Weights of a small GPT-style language model, trained from scratch on English Wikipedia.
Size: 15 layers, width 512, MLP 1024 SwiGLU, vocabulary 8192, 108M parameters.
Architecture: rotary positions, normalized queries and keys, hashed n-gram embeddings, an embedding shortcut.
Training: 822M tokens, 4291 steps.
Each number is 500 + 25 x the weight over its row's rms, rounded and kept within 0 to 999. Layers, rows and columns count from 0. Numbers have three digits each. The size before them is the row's rms in percent of the matrix's.

# layer 10 MLP gate, 1024x512, rms 0.044, rows 996-1023, columns 192-255
099:530493503513518489516531485517522524522506493519522496552485477482518491506547491464495501462476518488505526483510490466470507519479542549509489497533474540520494514504529454483481500528511519
100:486506478528514504545495523498506487495503477493531499482539522486510517527488547495484475528462496525501481483485503505491523487462512473460467502540476465517479488544459516525512496527518543
095:498503478506498470496500523462527489518525517506497483529482454497472500478483450470500466548523477524507569527481480497526555514501536500506501496485518486501494458495472491505499523510570507
087:529528477492520506512471497511502450506487519530472492470530500535484514551459499452487472522542487464522491491513530493510563488502488500488517445489523516527453465511460448539473484541544491
099:511489498567494507490458505484514467567452479559486490510481474493510520520502526534478533488467500512502491456501462502476512478506501517499534502496475527547492446491524509519533490463505504
094:507491489531524531497466514536531470501501496463520457493473518482508524532460527476491516512500515500496553441542479504496469509553516476510481473547543500530518479491509503511526495485466474
102:527509545487543532460503487493522490503493516490506457488477462479506492489496557478500495500463507508467454492500502486460490487518504459512494506521462563502461533531472500480493515495520491
102:451485510499536482535469473471511494521493481512496507516507496550460499490473494427490463465482518485507542490500516472516546508483485477463530536547484503511506489472485441524495509520520566
101:467475481513461447494504513526533465454513498524495455483521505509516506491528502470485519518499519503447493528503516478509457509537508522524526464491519484476462493493483458539518522481534502
102:471462512511498521497489527527511531475509512501514515466513526509456518488483509487513491517474512484529514538507502499522469519514545526498492458477531472503502430470518483489487498521503512
098:467496496535493478522481515498488499505484491525430510519461509516521507500508478512551507478487511481486506510512511534503516505490508497495489467495511517501502470510528517473517522509530499
099:488484471474495472486484490515472504480488478496518505530526532482485496495530504521499495493499494534502470442525474498500550486476501479513521505500500466482492458503464503516506480468513478
094:511478509507506504463454485500509489508493528493523492523504452454510477490485409505486462546451523511481532508529499520514496492522482489508489492517463529505494535497513501549482515473513465
101:482477505498476524471468458508495526519491512480510482525502476526473521494515489436511495490551522516497549469511487501488481495515554463453550506520532485470523514484521475513507516489546457
097:455490474515504512492517532498493530509499503494508515495534513501503478518495490486523508492518487506509488516547500471490487465534488511455503488486521551516483509515502512477476504540553529
110:551533489512493552477544496495523516491538466511479545506548488492486473504505502525556496527510495492515493520499501543504500477441531470497527525490495526483531491469529504485517528493472444
104:530512500465537507514522537466485503529462510527506476538463464473480531480534506506510520554456506499520510530509494489502480513452516481512450490528514523534510488472506544504518522473523493
109:462473525538462540497480516469561485493489498499523521491495551470470486468510500507496446504486499472459516517543422502508456451549486546480485511510511525477472469516583493506521503497450511
100:496490497508530548470482449528519471547495511518524465508485486472491487473505527487491500458529472560503526531530485505524484494555521484526503456487433532493506492470483536506448505479494506
094:494520514538498497501524516494500520489448515492515467504499497488530519473479482503471467484497519504520460500493469467481487506524484491481548499481524496513468526540479497532500488513524452
096:517500520491497470506530472522516470484485494495498494522528467515495523487482453495506490513479536522490498492485470513528507515503495527484503523534506444475465451544529503504508511519493450
091:500497482515527471491513487514502527511519519501472486507451490507519521498498456511521507505511477495556523508483542492484546529480484477520524456484465437479476490536509495491509553462576531
100:533509453520481502521486503537500489522512482525495512487497557510496456459508516473474533530476529486525562490572496481474490462510481546482460508485490483526522491492529535475489509520517536
093:503487494531514491513508449490546477492543490492491443461495509504499488479528493477523528470522441527465526523501561491482513529462487455493464505512509526507444517541508504466508482509532509
106:478517551505521505493520562560521526502527541512525511490484488437512468540541494477519480525480509539518495536520483467511469488530475527483521479535500505531462464511490461460521472461516495
103:553446504546506482536496476504483485493546528537493499528472494509530503477505457503456478483491477508477528520520477498528509512511514521530523491513486476522447499477521504503508473502507484
114:460487489515510452504534528543519498508522523516474506480492520480508521517525478473525499522500491516531485522480489495501527553558521538534515505492488519541518456509506500523478512550457540
100:492461519480509465523512518488520460510524550490515512440479470501501530492517498498472474510509474536505445464538492471484516508514492503529487514495527440552525527502524525451510498492524482